config.toml
num_hidden_layers = 13
hidden_size = 192
num_attention_heads = 6
num_key_value_heads = 2
head_dim = 32
intermediate_size = 512
vocab_size = 7824
hidden_act = "swiglu"
norm = "rmsnorm"
norm_place = "pre"
norm_eps = 1e-05
positions = "learned+rope"
rope_theta = 10000.0
rope_fraction = 1.0
qk_norm = true
attn_scale = 0.177
bias = "none"
tie_word_embeddings = false
parallel_block = false
init = "normal"
init_std_qkv = 0.0361
init_std_o = 0.0
init_std_up = 0.0361
init_std_down = 0.0
optimizer = "muon_variant"
learning_rate = 0.00137
lr_mult_o = 0.747
lr_mult_down = 1.5
lr_head = 0.00594
warmup_steps = 133
schedule = "cos"
final_lr_fraction = 0.1
batch_tokens = 8192
max_seq_len = 512
doc_mask = true
train_tokens = 101600000
max_steps = 12403
dataset = "wikipedia_en"
Each number is 128 + 32 x the weight over its row's rms, rounded and kept within 0 to 255. Layers, rows and columns count from 0. Numbers have three digits each. The size before them is the row's rms in percent of the matrix's.

# layer 4 MLP gate, 512x192, rms 0.0696, rows 111-159, columns 96-191
100:156114145148138175107159162164171188107108068106072115144099072059102144182095166152175130161085192150194079121102143065106091117137122082112105120075128124163082071081121122136113110135090103115119138160107134121119153195131159083129104144138112106098144083126177119122178165098136069113
098:182120099128156137145142222094179141073144097166155116115091064171126160145168124136132162134157166139155096084117143101126094138109134144052127097165128130146113089093133149136166133180104137135156114126112103113076136085140132129129139143140126108135125141148120172146134115232120105159
110:120143103118153133109078121090153120129068126124096141138092055125076133142156128144102141131123127084133144089098140082116094145154139129039097112175126057133121119095167142127124140224150139105103145198167107114113142136128181135115119147125134132167131108132097181131138133072142109102
088:183084124055130132118171169178113152096127149130112122052104111082118175146148101222142151106151156157176088072048193191100092128088107098133172092143112146143140057146200141102120132120110110154154130116184126140150180194104137131125127157102119117168162105128168149099100147118108134110
094:204142113089143098133125088034124125156110074126090157140131092140156119094171161158164134111142176113124133132117087093123131122109148066075153189141137102101115151119110079110163105160123119087136124205110078082159106193114128112164110176115143155145087144121067110131143145160129090051
096:076143135124105106119143084123130107140151058106101170121076126102131115120123128087133163133111080139092115145133078168180142120126137093084147167126148140126185122103104173122120125078120156146122089134201139053187148090147081162117171118186119119120096123183098077116179071094133059129
095:132117104131098043133120136188134159095137131152140168150133082153155102108176145147103126154123135187125172077116103164150121139074162146102093084117143135122086073092117155121087132185145133202161179144116137069129170071155197126134143116117151086056100160093120155094164142152137139111
102:083131134163183131122161113145118078153139142109160084139148072123176132118126069105151152168121163125099098124159110122120121052095055142146156151111162154119139122111106122142092119076145107077170142068100200115143126180171201091150135140084095157107156137161083197125059123190187109168
105:106118112141186135144110076105175078109146118157096162085119067178121129135126168121143110116100115075108098145104147067099090168114076085186126102173153194104092145135117122152154160151097154137168114097093130128156143138088157088174122159115086072108105134200137131172137089098159195075
102:109080166179116160077099102141073122140130151158186185168127188101169120112155113133075127173124165160105125127132126115119175125089144153133134188130118086166152123158151127150125091132157121170088063109105099119092115105131109153067122155170152145126123169118111083114157127198172130104
098:118136019124127120110190147111102147113154131149129093116109193094115164061169118146147080166114138160082147113107129107114109147115124107088112163077135183101147112121071138175141161131166115136139148149138041140126128124116108162085211115105145143123134063107079096094148088077139096131
096:180163105107163157114137171075099153123097097133133094155093139120160108084153141154121159095154141082141098210170099146114196153105121112146121107148111153104186125195119105141176125180136170133071149184167132129087123104158074111106122108139121084128185073137134150073084099146136135138
099:158156113132169075149137058130134077119107114102113100123142074087112102111101128086123103139097114077134114123160154053114113166172139101100082163161114158119132132104148131054157112129102115110198106107126150009127137124140157134199103105114108106144050137143069151119116145118132107077
094:202126141133132141129117106180147157086076164108120116108103158066145173126120080142150137125091125128109154062125119124150150126134064150168188123122100130118131156121170130084079180141112143121104111107152149110144133119162141091117171139112148067084165124207083114130137067181120157110
102:107093159138122158118076111083182131136144143156151095153120121150138107091143136098117116126110104133119153104185163195076116152136111096184115143168103149115151080144112153108065145121118089103126168121137138174096090109140106120120099066122098157151185152105120174179082058153138084087
096:128074090090149114083100129139191181171134135112137098130131069064111157134124121117128133147072089142116164135160121153121118110097125214101143188159093167123179120088125100110133153153079089125157146120130140108124052123120082174134087103047141075147118119170146139148099104121173170192
101:126057111180159111152125139119092111098104086153134151186124090078049062146078134142159118171166094171092144159125063088174188112155204112118105155120139119127152136106133097125151135145160175090168151119120142108153117109176120185106153145114116159138111132156141094134128153116076165165
100:126129141159102151109163125178063072143122095120075171112071164121060105123130188145113124120092134173136182102113096119139118132166091155141122142128186130101065158146116140059134123079131163136110127142091132097094089182151126083112124131146183186117151151119107105113070147115080130117
107:167131170152047106174104108146088132119125132100127204064103135139104131154112150127104139173117155092149172144087140163107131166119129147151150107124175142150149144157151132101127149123145099184108169116036127127176195124134136143115158133196132069158068118092120146129092102149102176144
100:158143178166096188067106082084166105159167148131112135110103137157122138124137102181033133172082110149192170114096118189169122070097141117193105174161125089137116131111110128142100111149102125128161065081085102139113145130073111116126141130111138100114129117155106142127123158126130110104
103:193133082146126030112128149055051111133145160130154102158172123091173157119110138124157155102152099154131108124143117145157161172189092160086106177088143083143144081145106140178175114115184141109096104073149116070123154079138182145096115107152141102134150111205110063150110116116092106142
098:122144114152107076132121076123075103071196144093152123150145147119149102147121144138155193174113092117098113116147107115127153154149206109126112190118136062171154115097117119117089117080082130143176109065113124081132104089130098106140147109119131205106112109125137125142142119200120155140
096:192140045118157187099062113123123083185107159146133084087099114131150164078167137116168151090176107114157128074140101101107171117123134137175105141172118125139106127126142078109141131110115135149140106095133138117179130188127161077087110079207161141115098119105149047140163127104132159086
103:117168187129169079166105138106127149130127109129154134106117100147161114118124061116090087065112135089112124210106128188097177108104112100178148137107184173130161138088094094145111108063114129099127159110125133073120141166101103108117140178128104100130107093162094176150121084106132150123
101:143168116131083075153141088134141070129169093094097120134094125127117095106163046127057154101090123109162143088131120091108105130145077131133095127100144110097097097124114088115102129112094191137151137095210150097139141127084178043164144132172097099129102059152131108090171059126112137147
100:141097151118135172112141209147152089166208159100063118126120118125134080146106158118133135111102096135104193146167122109090104147120201148165129179122149142147119179093090116105162137113164075088092149139153103140138094116097102171102100129114185117128153112080149133108161080052098083159
093:176113159167133092134051101112124131121086176166122148121174164083115140147092145133122122163115136131071089085098099084114140109185128145135123154083111121111158147159101158138104098137094111125136119144103115088081109145107092175127135142163121088132108079140033148136134112131156126134
096:191094102127155140096132160106164102100144150121078109103093132163152129104154069140066172109093133146126103134139128149032069137157103144126128125123077158117108141076110107122159155104143096145109161071129124083153158147118171058117071111163118122100074132146130138159106120152108116121
098:116130094101129096082153116174086203121092123155132139125134112200151116145144124171157154172195154147171084065122170151149134081103100143139119118078134111161098142117125045110079157078105137090164107089109115114085087174111099103176084185106125068161106109188151104095071142125120156130
106:126089163216166127177125129099119156141086150103119077091052162135159090123117100113112111121176108163143119109129144167119115083113102119164102117090168131098127107101180182125101152116178111127196120122094137139147177082120165135151154133132061069148176102177082123171151105138154055137
103:112098129111120159093098161110148131102093134152078068179194130102141091149143084147128101145095178094136177138145124147141099141073166131112139133109106188113185074138116171125075113116152143125109177157094160073154059128128063133051112066164180138097177154156087148154153130116101166102
095:144147100169112132111188107088176091168136179115156149143146158056104199091202038119137075149177100150201095162100117131134107113097144163171085112110152132149114113147160139144145116140126132101133134119098095125152102130110096129042111137128159153138098192188137097143144186142110131142
104:125178120174160089184130151054089111146147157072136173099093176110125125101076063085092155140134061116115176141143085082088140155152126170139142157138118142136141122118094154099133096064113159104061128107169143091158088040168124142122144158142115170149120188149076142131077165166077122135
101:128163158138134072179163111134193123197145109108133136200101124120108177201124133171126125117086129127132161193190116050133134095131143131143143214157128109138154146147152121105146122105154117112192101123135127124101135101105119119113071121160189175130136157187082102066197094155182100206
101:134179135115101123143131129112158088131077177128144126155159091150132083098083128137118071148111164201058170086114110180162123147158111150157168146094157110175129101180065115105129118143087098130135159104145147153176143119107113147136152164072197163066178145170146146159081119171160133115
101:142102144138160178113070115123120108192141154110152171165124110173149124133103125113122131135109146085112179108140117136107128109154121123139112134148176133170153156135058126138135113135093049118129086199105131094141161076106157135150083095129148108122210131083087144124167129134094130107
102:108161156133193127160153107189097121145105118077090126102162120156116109171058178103129162183064106125166139135172090148129115124147104080151171102114130150148106126127154114154113093111120127101093096128135093197121109173138114094115133049098117101142145119152064146163195156160149131110
099:182164135117128095121164089135171103075137109136175134161109071134104087146110153168096072212100133169093091107144108141193112116119119074088129160132141115146068095095150136119152122115158167183123090139119165155157054069063058116132168142146138117142081122151100173176174128143159142142
108:139132063148137186144122137159099137133139093111133128155073186102213099095122134141116066066092079139107107083127144164100147111112181139114136145130102178203076096120113152127144177121168125099131160063163199102132131115100172135094111138106170175113141102162074115059108092180159145107
099:111155094100104103102144119148085111123123107133051142131099109137126123093152110155150147123150065114100147095098057068135153074046138125146132057125151143131055094138161136086138155143115137142137188124093174132127093128135114090134100233095174111105122069155120147124149146108156168164
095:161111066144134095083095148094107095108125096074135146145094143106112123157190111154109169182092081146129124141151142123141130108116070152162177174105136169126179075115159128167135117128083089137155154100153161098124100139131119033066127124169117112136110139167143110141121140113128136096
096:095136117180113150142111119161177101125138177124072091170183092089142102109108134064112104114140142102124167174106204122106112148115178159166075134170086186080172093109144121126105133200096064124165078094115077122177160102134130096171148130115072127171114159136147162145115145105142161131
098:126158066157092054155166133131117134101146150105088155160104101117141147133116097098113162136084096117091118131140086133162165131107132130161164108144086044120117100100077085106116113158113149174131148143075093129136104111121102127160135122141135150156168150113155142108156093133118079152
103:106144121088139116139141151119123158141116168129167106129149098115195127142114131153176137157148201187189133145142127155087128127085108198121119093177095105126111110140045148133139149135109086128106112041113077130106135081133070065110095091149160130105099121140102138169190093101172135084
095:134130134098071194096122165149122122162132132084171128164137127176135137162144093121116101120123155124148161066044148135134177211111134112177176162183133126090125130133125160081146108146139126122107111056169112121156189146132137130112120152159117137107134168200165113145081154122116161136
103:115138147115141178165174149129084117127174126112110100095125093160127150149120147137120105073125161117101061079110176113100107121116178137124142061158092074110123112080200158121192148115095138095136152134141172127096137168159157060130106131153116120223138077103182155134098151096096125131
100:150083089107066113133099093156131145102084129107131146129132135107108084171173129170159115107141140128124140103144137136138133107116112094090119098102128086105162064109086089083096147103112187139172134108082183169092125169143169118076092165195113119117094146152144114103177179144173105177
097:099154103131085146136151197090144149166117109155099160135144101070104184177082135126080122126175183160165086065107084160130129114133161158121149150099177116133141158097197115088113124116142181083186139150105186139090178141120075178164124126107136122150124123137168132114061167150093062101
098:158187140125050126141154097125158086096165080131070091083114137116155069128119143076117133120184147143130121076077108180116147109132096077119116094146126083099122100100126154121096154085173189097137139057128141098211085107111137076126148145113132102159155121093075155083169136128116177152
# layer 4 MLP up, 512x192, rms 0.0687, rows 111-158, columns 96-191
099:164151075124149159041065101132133135128173155112104104133039092145148127144159094189108123101110120093152140114176109154101132150133153167180135190160163114119173105157154124122131125143164145120147129116154133161168140098155077184108145187123120102113111123158116171110155091115046161133
094:115149142190131100158117110160144089137166137108106135131113097103117161081117098161090101096103150115159130097141132164118149178137165146151089137140071101102141180128227156145102178105192114075153074180164183082098095151151138144179096131123144111177150149165163171103108147144111133108
116:144134143090141186150152136164155155190101130079083141117136128076164169118081090133161205151164147077141193143103147143113164145061152078127113137129126131150133101131176088122107230130103149108151125074075162163112096137127153153106153133067156145118116100098135170160100123152114143122
098:146102120129167129119149125155091086177116165150103144083126127103130132145119102129142134126103127155139143111084179182124134181096101152129170125138085153051092137126133122111120114112101098150088117139111134128178104151129099106115211096123159171161113145104164155106129099191127159067
094:136148128136148144076095123086136128152141109139090117088130086153112125123205119139121114104145154162085201121106103111104159162113128103106113189161123184087122143140103067116075111155109123088173162163037165087124141198173121172224122132123100096152092092124131124134159100108148082093
101:180148138144145135057124149078154145133156116093087099111103121110118109098094092097083113103070130141119132157133138161131117166153113153067180152113099127179104127131178111134093130090134160171201124138187097155125141120160143154095103114212105115127154148148102172101198153105161166129
096:166124134157118134067090107135119097128103205147142120142186150087128075164137143146119142139130147149142153107137137135117139182116148175095195125089098082157120084125130141088175141142207135082137136125077189048172128165137103144116093117084147119071128156166128162086165136129144095105
099:167175180163102165173095123128113121084124103106168157212091162098148176140122145131113098164104074107098146080133123156154178147172157134138114108120127149161150169148175196127125041148119143144096064134147093135148118094056161130096097093152114181119066200120138133104054095149098164099
101:142072131076215155099115215095182160129162110108148073163119084078095140102121124140093093130147128100122131089104115135158068091169170161164117146110110138138090110167114097155087065122140126162137134154075167120156085115067147148133126181108129062084101115149113109145128101117176137168
099:129162100130100139109119154158187129136077125130076073151144171144122118111121132126071145103192105099126153091127102123141088139193082104086145095079107148152123148138126130113139125158118146039177130169144165118116164165081164090176121125094125157113082106114137129072095165073127133135
093:184114134102067180165096120135099155114143067145134110089120079177096126139102117131137157100104134113154151061098084146101071118028100122085124079116112163090110092139183161142136184112157092105166071208089119104056151164100083119113100104129135122079121143108102111136138173067134121170
093:133129140149104107170145145105112097098204109149088153104153124156095101158101123142102200128099112160073118135101093112152099118125123132124148110160140061145119124053182181119154107159141133143147103126167163135103121153148116103159155145128128126176129039155182148101109129168079128126
094:119117186095143121151102176206103135114069186191100184145173135077124122101088102108153151075115152123176111143134134084180115120140093162101120110144099174137139125073138113177090123161107062169151153122120108158200108137098096106094154161124192143084166144086136119175079088119123080073
096:165168177206148167143095125140163157146124124124097088149139142153118113099100152123147093161109145176141178118125156129113109088108162097158104077029167126183102159056107166142094200128159158123039121072175157125068155080158128115100158149169091129112134061102080067201111083091122143144
099:136111133155095112132175126089145130118086126171103051148146107171153076109083090163073113105152078117164164155158118128124096111069051119146160103144139157127098156157079142116083165190110090153129122119152073121137115094127104143144130123188093089093133108064078126138102080141108116135
100:169158142146141138123167141190168100089140145168128105117088111143154162138126145076157085063153154124095095102116161001154115174160081098157108132110175110176093167161143153137122103078136116066070167158072097161107125197104102091151137140141122121106129134124140073122160108106117133136
102:125133118076184141183065081119146124144144144125084081139151091200077075150062150126129106133113110147133147136104131148145211115131104128184101171133169141082138150164095120100123123157112054133129141114105084122152101161137042155129107119070039129114155163100158120131098148085110204073
102:181125112148110159122132094188140068106102102139147217116094170165107106224135188119086146150099081108144115149093095162148107136109115148134150110124236130157079122196170155108117140155134146154209133082156138106081172178152119087166123076159075131128126171120085142132151093131117151107
105:072113166090196138146100159128122155094102160171133089165142176063066119134121099163104132115074171034177094123109115066129154136142153132146098164128136064199085156122114055071127112173119154120103143138086093142109136157114163117161176150181114171138135177150121171093103089124091106141
098:099144135127156137131125072078146119183135117078142162124136115071094106129094101171148128183109115076158127119138133124091153079228133119126059118121150139179129089135082110184145100154103064079094140146129058168186144145134090104079117174083117192130145079164086136127069131141140204095
105:106123141128169137124092149136143124158112117156104110133166148120131137134159180100073102126097142145113098104176172153128153160154166091154089133103156127109089172142133089131162086163164128147143099121174105138133143136145111133126160143112105118146078110143137154126155141113052082169
097:136072104090147083162147116143165124164145168138129125163154095120176139114134114135159094092083103057149126112080098094153130099125158140143225092142127163100134222152067196110115161161092155112142129110136126111119152151084137170065141123113110087172137118199167145185134086136076110202
105:146139096103129126138167145131129092115153001103097108127106120176144195118199094129160160166116075083142115172119145117104135126146171064131105102073155209131181133097172146125158092147176137134165165127169128107144129146071127095101125135133168142117140136163146133135103157110102161154
099:128070116166186076135051102133151136148129144117137053098084092065103132123107095120138147164107083122088179086153157101146077139094183129111131094171133171148087175098139124140171114179151084147124181149123084104160155182135117131156088086085118102127104077091102176142137119097142106082
105:137130166152127120079125116077067131155126176188088141121096109197151144144073056158163136135102169112148099077103098089143137107148128095117147101109163086097150140175117228183196140165132100154168122124178135113145116099136118103183142103108186143140128129061127127094125133089106081124
107:109127104169085108149106096107116119099129064114165123165124087123102126070096128113140108112111180111179104153113169149111184077119120060085140075146141103095059059121139137207119098071109117109152121103097137152157125149149133131194164169190083125137095153134138175165084118120185129092
096:148115180114068127129104187155154094098115129154096111145166166155102106125088188161102139135093073114144133133135074155129097094076084072153122142132186148064103103115151092114114139100098120142085146128090104162140064124111160118108168134082161105116125069107105176124141109125130176125
104:156102107108160142112176171168110155105150110139145102113132128131061144134099118115145090100094151105115057135120134158092131126130137117129191058126173168194135078140161153073151119130163129175093148161082088185125152153137095056075123143112119103140183147110151203081150108085185124124
098:166142100140124112113123165082112108163140101133057148136140154071185215184101120122119150120133095158148113183070101144144145115135195109085146103145134091132189138140152191156157093130117080117166109184170147110112170112148128120161152121088136178129174094112171116138160167146158107118
101:118155138162106114144152120102143116132194091070115156031158134067130127119115138132087132166114089129091123134155098152162120145142121179162106107114153120062110144088181157130137133138165172180102135149124136153125063114141151090127103106100121102154085121116111152097057085042160097150
103:119129125130089170114135117123138156131181100127150138109114132120123133146183123152125141176112109207145161126166094133197150130035156070111106189086166072178128123070161182168185107137158104092192150143135174102122134159103093069071128133187065166134132136161109127117164176131119123104
094:137073132169136114110129160178102085114189122118075125134165179173140110199180131083160130188088173149201092121154082153120174160143139080139109145114106098172142139095154102122123088153143137111133126182108109062151159146111116122167116128132120130153081141043101137115179130122137105129
105:143193100137170107094092126120103176105129145156142139124164107113081135146082159199156135105078155153165092142173077199078165129164192119147106117129084110153097138088122140133127117164167131138124134133162139177131108100137148120165076108130147118134156062108100130150162123057121088109
098:175142121120102130156174107114145104150135119129162069132051123156174149123170116178148163174098119069102131110080095153194089071074094141133114077136145157126076115129185132146107169135157159146125119114104195112137111113136181080107181163125102071122157072172110108102153065144159136128
101:111130144166168141082103192055126143135118179129171104116128164113184144183164163136113155127118109160185115103110155162129139075122108151131150101109156113146111131098136104088150131087129129114080165121085131135151069118154080136139106137121053122109105134163025073143120130171102134125
094:127115159151126144146127078123120113164137142129121089189138156129145113154130109065051129127145167169152154067121117145084130135128136190146076168151149121134128152163119037148085119145110153104150150157119178069120103152060105139121103112188176135148185103057079117096088110171147124087
096:150193157155094119125088149139095102078191143127130113189037120163146073160078098142101091126122136177128105160121142139147125146059124152132123167152084141201098146114105167143144110127127104152180175077180166094133098132142142171110140073143085117101131141108052125137170103160078104147
106:129094146150117140164122157097136127135164120119107119125125166162180132141091113086132188137163123153141192091101191081148137131147112101143097129123120167046124116169180141144164154165157135124175158133124045194112118127119159150102101100104208101120073155119114134137072153159124096113
109:175123155196129157131101111152135138172126121155111177102184139082122176182151129115127163128158167139122112106118140094144152109149123081073107165135109105126157115118086109149087071130106121186158152135086156120139124149218165108176161178118107122146166187041135125110119160165134148139
105:073132160131167098136121205128149166064071131135119127156124107111073070174156108156171125146078121107125170101140106118118166155151161152124083080105128120159086108145086105146122143092138162119069151148100122118116137117105068112145136101076180134124137135126067162123098177139115117187
094:162145167067168159152118147125133146163110107123117147135204137198112095151127116161192118058157158145106133088077161142098133122108144117156146156056143150082080133145102189123135123104133124129057091231121146121120121106119135102105185182151119174109133189124143112143177127175124135170
096:143106116062160147115141127099136079090094142160158146169163124145108096124168107190152158151063074143134136114083058112139170151122146102152199113084198142156063112082128086133160156104130168118093141147136130162166115185105125128110132134151120099151159138169138128144119141112138123119
107:086118188112131173162101165131144102123129237167099096146139149122122143151154122165153080153155149100183144134099090125122149087119126138184093175140183178053145157124163148125160177139122080098124082120110099136135134119091119133072154179116120142109103108108119143115102152128130097102
102:165091158105137113112158111160139145182141110107117128113103059120133142168124122097089065100170127146088090168151196119144093162111089150147192088114106111123180071155112119139096103105106159201110110110122144105129160133084123148066099147136175175161140126144192151152096112099126208132
101:128104118132141203128142164066108160137194131122122139140119175115120123136093103137155118132150135083099140094107099111130160133106189135132086108138127139081088157147196090102144148171104131171089154134076129125143108168168171220162123103100091129098133161115050181162114071147142120146
102:155083149149173147141167128137104158129146140205078136092128160108141144085058076172146170124122124166067127126103108073085102115067119101133169089129119078086114146133157105125126127107123153154084128155085101162129099082134139136181119121121211119144146124126105061106101184097166124147
097:149072124070104080101064113104139131086140146120163096123130083113148115147198099169218138087137195168147174117169118162118095139135147110100139139105097127092151093135115135118117117120098094134150120163128111184089103141141122154095173153162174103125106194133142144097138211112138094087
099:089130088098109121133193170111114147165172170181221156095110116156192160148075097113169120120161150131091092127121134110140090080113124142120097087131101124157163141138184123105181143126156107152081089142117080111186145119138104079092165180154048144147113149114125158130151108168161055133
# layer 4 MLP down (transposed), 512x192, rms 0.0914, rows 111-158, columns 96-191
104:169161103080157102080165141182151180149104134111035140140035090070141107152142119149164130152066139110177132104130139118111104129102159129101121184082207121141126074139157076098144091142145087110099125160043100153131166127166122084102111195097118181082136095133128155129146170131098119170
096:172088155067143139104157139092132115141044146137114212137115137169147114157188145105107158126149130135156123180123109157117122099177083098123165109129150202192094145149097064139121110124093152158153147141153109101170116121095094117098138122050135135117100154067156146107112141157137165108
115:121115112088105115105078125078168113087182136085088109161124195139108123143064140118088118104160133117127104137102093134106106131135125090150136101169068131119119152087068130089187184093115135126143113075082112161087111153104164128082099107169142135107148144108150117164158097115108156123
093:088107113059092101139132150178170146078134107127116118150169136165154084138126133105120137103118168099166113130165134165109102097134116128108133157148076087183172101114156180127136108217161147111106136117110093145100155148158113121168116154135084135127119102180121155159107148078128088169
091:086102157206093138039129161109136127123161177096189067172103152086153112193123139118062143109064110121131092112095161183135083102133140141217078095164121130153193127104175161091132149056131090127120152115138131110092109146116148148119106146115103137123145177106147135144097185105154114138
096:102148182072099118108106120179137164140095141125143166127040107071097147070174145152160138134109155104121133079119151177086125183126124158184193176123113134137114125140130184114130107167133185152222191149084149149177120081083134100114112101112156153108117201095126121131134151104171141138
093:096121151148093147183119079121166135126095122087064079102092114061098154152115118130144087143112134065095083154144121099108158054148124116112124115139149166137176157124154152185132112094063138115143143088192084146081110068097099097124141137166114162189107068127082133124146076123117173141
099:171159102183143143121129141224108059139138143088108120153127166077178137145118102121149142128146126166174051168129130141130133143161079148132106116157178119155153133093071193110090138117120150142174139183138164134076162100176139140187143107141170155193143135121183146178183119122160075122
106:223134122092112126151131175137141105097105136132084163139152130067121141124137076086171152113144148143130114135155170193140190108144208108074134107079093128088175117074121112120151101134116187087131143134164075098145177098193118178116160072154127145104145108161115164107089176123081071099
100:156082116109121167134120130115154170163151135157096134106129124093099124175158092128139136104097180159128182163070153100175168080124134159146151132109175125170130109171114135124130089074171158179084109081101121202118105124144166123157123110130139087069092130153126158161112129128148178111
098:106191185133120191115074146073126167166081083118158167147139142105153128151123156120090140150140112124167118136113161181124112144118113159156161124106134121197196140185086133070108113131199180093116102156146151116128095181116174123160110121144066081098103136104126164113170105110156198146
095:142146148121164088131117178155135190107130097139105113140119151144156083074118080115138162151147104194095097179169150138145106142129149043086109106108149081163166106142100133143112134160081137056086111184163100138088102121186149111108106068117111160082125116151138154093126189178088171166
097:131153138102138134212111131060109148154105104085096107135086116119107163116148118106116169139141157071087137135141110148064116145127149162115105125118120102149104087115077111100156170149153119165089078098120140057082127142154128111167132078116137087131121155103185162127143138181088128165
098:118142140095144141128130101082073097111136115128103125167132121103131149107146110109176074110125131125140139121115069142120193114141078173125129088048130146089088165068123103106106219151079117095090137075118100136108092133131102086092127174141110118102131111174055114184110109109125169102
098:129147104090203135135108136128175128120193155164145165084101133080103144114176171100181134119173166080152103120109141153161152127211168119195110199157105108129099112104154156070161064055154187117128146146149152111131152182098153125112157102106165149121129190127183112134136158090157077157
098:160081177127067137123131117161159162208172145127119218137163076053137140086132114075120148114144125189137147132156135103154101139126146182139132149100117119131166107090127158140110120125120138141083115146168107158083094116111090180150140126069161119106142089146110085150117097119121175167
103:155148131153121140121161126096110143154099122170114126129112121103154157123120158113155133110085137107127134147148143120150124088147163141099066139114108136168107074084168161067145093125137200115147114133154142173126130129069201112083157144126144151154131093127112148103147131139150174163
099:152088094103169106139159070094150183112160121096147175145155144175119130178093095136132134205123154165139084128153101179122089148116067124114143154124128111156138097202103162145085099168192110122108176078192145119096156107168160087135148089127072127122150077101145096152151106114157133133
101:137111223104103126080192146156135157117124095082212196138144206060114112068086155110124110137144202093185107146168149091157164128129123169116157150133147124184115115157148118143120127143170145106100057175115067083167128131060142128123169165137144129107119114106117194075166126142158186147
100:102089119134110162123149074125132114117165153136064112106140087174086150111131138127109148110162172155178128132133130047127095172107119151047201118180143128126173216164197107134111120115113145124172059171189221089129089133148153133170125155161144113118055176085170110119182113141090104118
107:121138135126135121158179123114095095150135156133119095153129225107119110148109123141116148151089125148112115099146131184084081170154171132153138153157111098167128085144109094142156090143131185131096134136120137116095124135171137123065115084143158090100139142125199149153201109087117120135
094:169210115147115136063185167066125118146102187077149122095134098128113154141100185085121147189136143168106097164108144178058092133186110122107097138131107121131126155142151080105133138118170103143105098095144134106140080138076164175162119109193088171121140161057138076115126167164110142106
101:109104102139128151064069090116178192148130242160130163089116104084107103117091155124113096107145140155147128099095136139126103133126090191146137126157081092137103122134142090112135176070146092138095133148059103105153143173167138153129162109139093122165080118091101123162180149103158116133
101:143181143113145171174177138140189086118133075129094193076177170177095137124085124102125073091123146160130083142107130089147170113160137049135086150118131109119106083117153118123102152163061175142143090109180114148104157075174167162116115175099124098156086150148139154142125124134157127139
102:134105146201123174135116104113088088178108108106167146129102131171132125124159112118133141147117145098165133125115130214113119098142068094086156076087144155131132105152083114090146158118124100148181103139149103141147091088113143074112092124090181158151137082105150125084067048083132187131
100:122119196164093196103132128136100114143135163080092148160093140131186095145127129122136133108142108118122143111126121146161115078130164146082139156111213156069117102084115142147135154104165082099127075122153125140155111121143174149070126119135148104165118082135092176164107072125164122110
097:120145093149138138156154107132091144135136135116156165093135085082164128107134057098142068158148191114160117139130151088130146169164152173123145105121081107126108168125102169138183128135131151107126118129118148158105168111122112121135105073187113115103116204142176110122151105126149114138
100:096166134161156176193100136148165118147145150093153158139097176146133119194123069110111089099096080136171182152151162058163095095121118085117104126124097120121196125160085136110110159059112151131121084143158144085134128092110097157107094135118107153124075123165133121116058089162107079142
098:119082139106125126158184051199120136142097158164142143118190098159080083120128131111138146177135141139117142088115134101143112185142090131199163135088159115160105136123116040117140146081119187082124121106142087097151052158124093149123078198156162063156100168161121137139124156142136128157
101:143141143149134187112121122148135097115058126092103164133162126165171095199177179154130126139130168084182167182105113150121169141148120149138122100119152078187089113119109141148075144118154101136132093111097127135152145148179087144104116107152159150078158091180169107173141133130092180121
102:150159123100093138110189167142163155114062094160107103188072111216112137152057098108138162143082129180105098166122139082186200095109119144157134149106137142172214063074149152152136089123093104175114152178131118112144132088100145119126134081081092155164119138122113172122115161114064100119
099:076057094118200121131054152059137176091172123166109099116118106208150098130090143136097107143137156132060130083132103124081099159097098138143140146159178162114100125109121090109118132115163123183097133079113168089138122093119114130125111102094127080130151035109177127128138108124159105127
103:102169070150122099175115090088149178142156134127086096089194077118119118114141112141098161105066113111098123146131109095063152077184144175178089135091098130124143101174138134144136088103123128149104137153123136117105164098153146154141176161111110157125158107155096118163070152105083081066
101:113187141066060147177156112088165085165175104161131126155099104122173153183137139181159117130077073150094151107177104116181135096119183159070098149144144158128121091096161148145106136061150210104129123118099136097104070101150127107057132132168196133178147180195099090071121071143139157153
102:112129152130131151127137156081099140097126216124135128148087165134129160206188139120109076141186110093147113145126108093112102159070121152150154107101151107103136183118142069126181113125139123115117147144115149118115117120100074194143116098093138120111049138158076079149139102121123085091
097:182167161211129184094148174152141155188095106124129190094109135131149107119122144185142151104131085088117111170128141118163141102103082124122155107129113067097138092069171232080161143078162115114088154147124133161164136085140168127141134121086110169090066116151163125100162134088118103177
098:172115159135114149161126110192097142101116163171152124167107175161151119124174091180082082123141166141161162149121156150124119137113144127119084131056142139117118112100115135066209113149131103205095142132162110127144169159130119088110153205085128108143152138163119124145016080108153121149
102:139129085193147077125142185138137136175210139154096129099086124181114159143151107139168149151076061146133167112137156102115155121139148155093109149085095142078122115165174152075150164153216143124063097121168124119133179134114117156119110116138155184173129140086108111117082151133101149067
106:184201071206137165148115104094148101149119114147164198078128147123151146165140165195177123152123118143108136160157175137168168080127113139033121103168150095153107090120105127151077090096075111117156163108124083088115122126198147115174193124121114105120138137120184127122090131147098175076
103:077116120134151121108118181145150128097108093168189152117115088087086117192155119127114169159082118107113151114187134156148188117101179098117108093085100088124127095139094175134071174121110170129102129122051135136080161133100119121106111141121164076147134127144080151164090182170155185188
094:162132173128104076082175121116141104126096126103115153169072100135108172211145171126065107203090143131137164097093160140093148114085071188151143121102118139140149120112180143130087161154138108107124174090172089080104104095166119069070157131180115103137086110120167176139127173070157141113
096:133144122141107183078157090140132098129093145116112113132200085103122119119139176123136132146094112149164141125097133121039162146116157074151190081132172204123116141072149113135162147144131052091167119093149113123149126067149159084148092144120137116192120148165152127147123167116157166145
101:089163128144107124173125162135149145081112187135111146149113114100082179179136069128117096124134105089128121125131097165160157084071133141163170158139131125076103081091099080093147147142132115160156065107083063101137138096164112109156180103097120124159154129132179135094142121113147139123
106:086134167088160110039076111079154148122162174072152119118100133105113193112149109169166177150105173107161083151171128146082064193072110132120136063138151128110154101162110107093061083140130148058069136141147135153112140106084124121077097190128144164108165132163114164138162133126137174133
106:146112097184134132153142112107129148109170134165098141079155164110134106108098182162139121098158091121061094158209109070092108107100105158134127088081119169104136198132156060105093126136099139107156158160095164150075107136135129161127098066111123102173106125102056161096110152131130058181
103:116068138111149111139095137095150120102164118130140095147102116139082120093070169131100123160063142141159103145127065147124100073134123170048113142128125162184131113157125173101110101164172092113122106077197119101147139084062170168168156134152123079132103130130083070116140130103128125099
095:113179176127178092134115134136113089169145149113120101142090079174166155104146093105183150155133129134145149127120151147117107186120146108111162196153128155116098205135143151170137131133108069119130138187121119132147164078126086155158153087064110111166107122094134176122104112102068121045
093:170119057098120161162116196164129072152072148166046155135096083150201136133147093174137146161166137079132179100120075181111127106136111103183119125212159154123150112079172116086112132135119157101145130144156202126111119131128080139159177064076118122088126165112100121113106176078071134126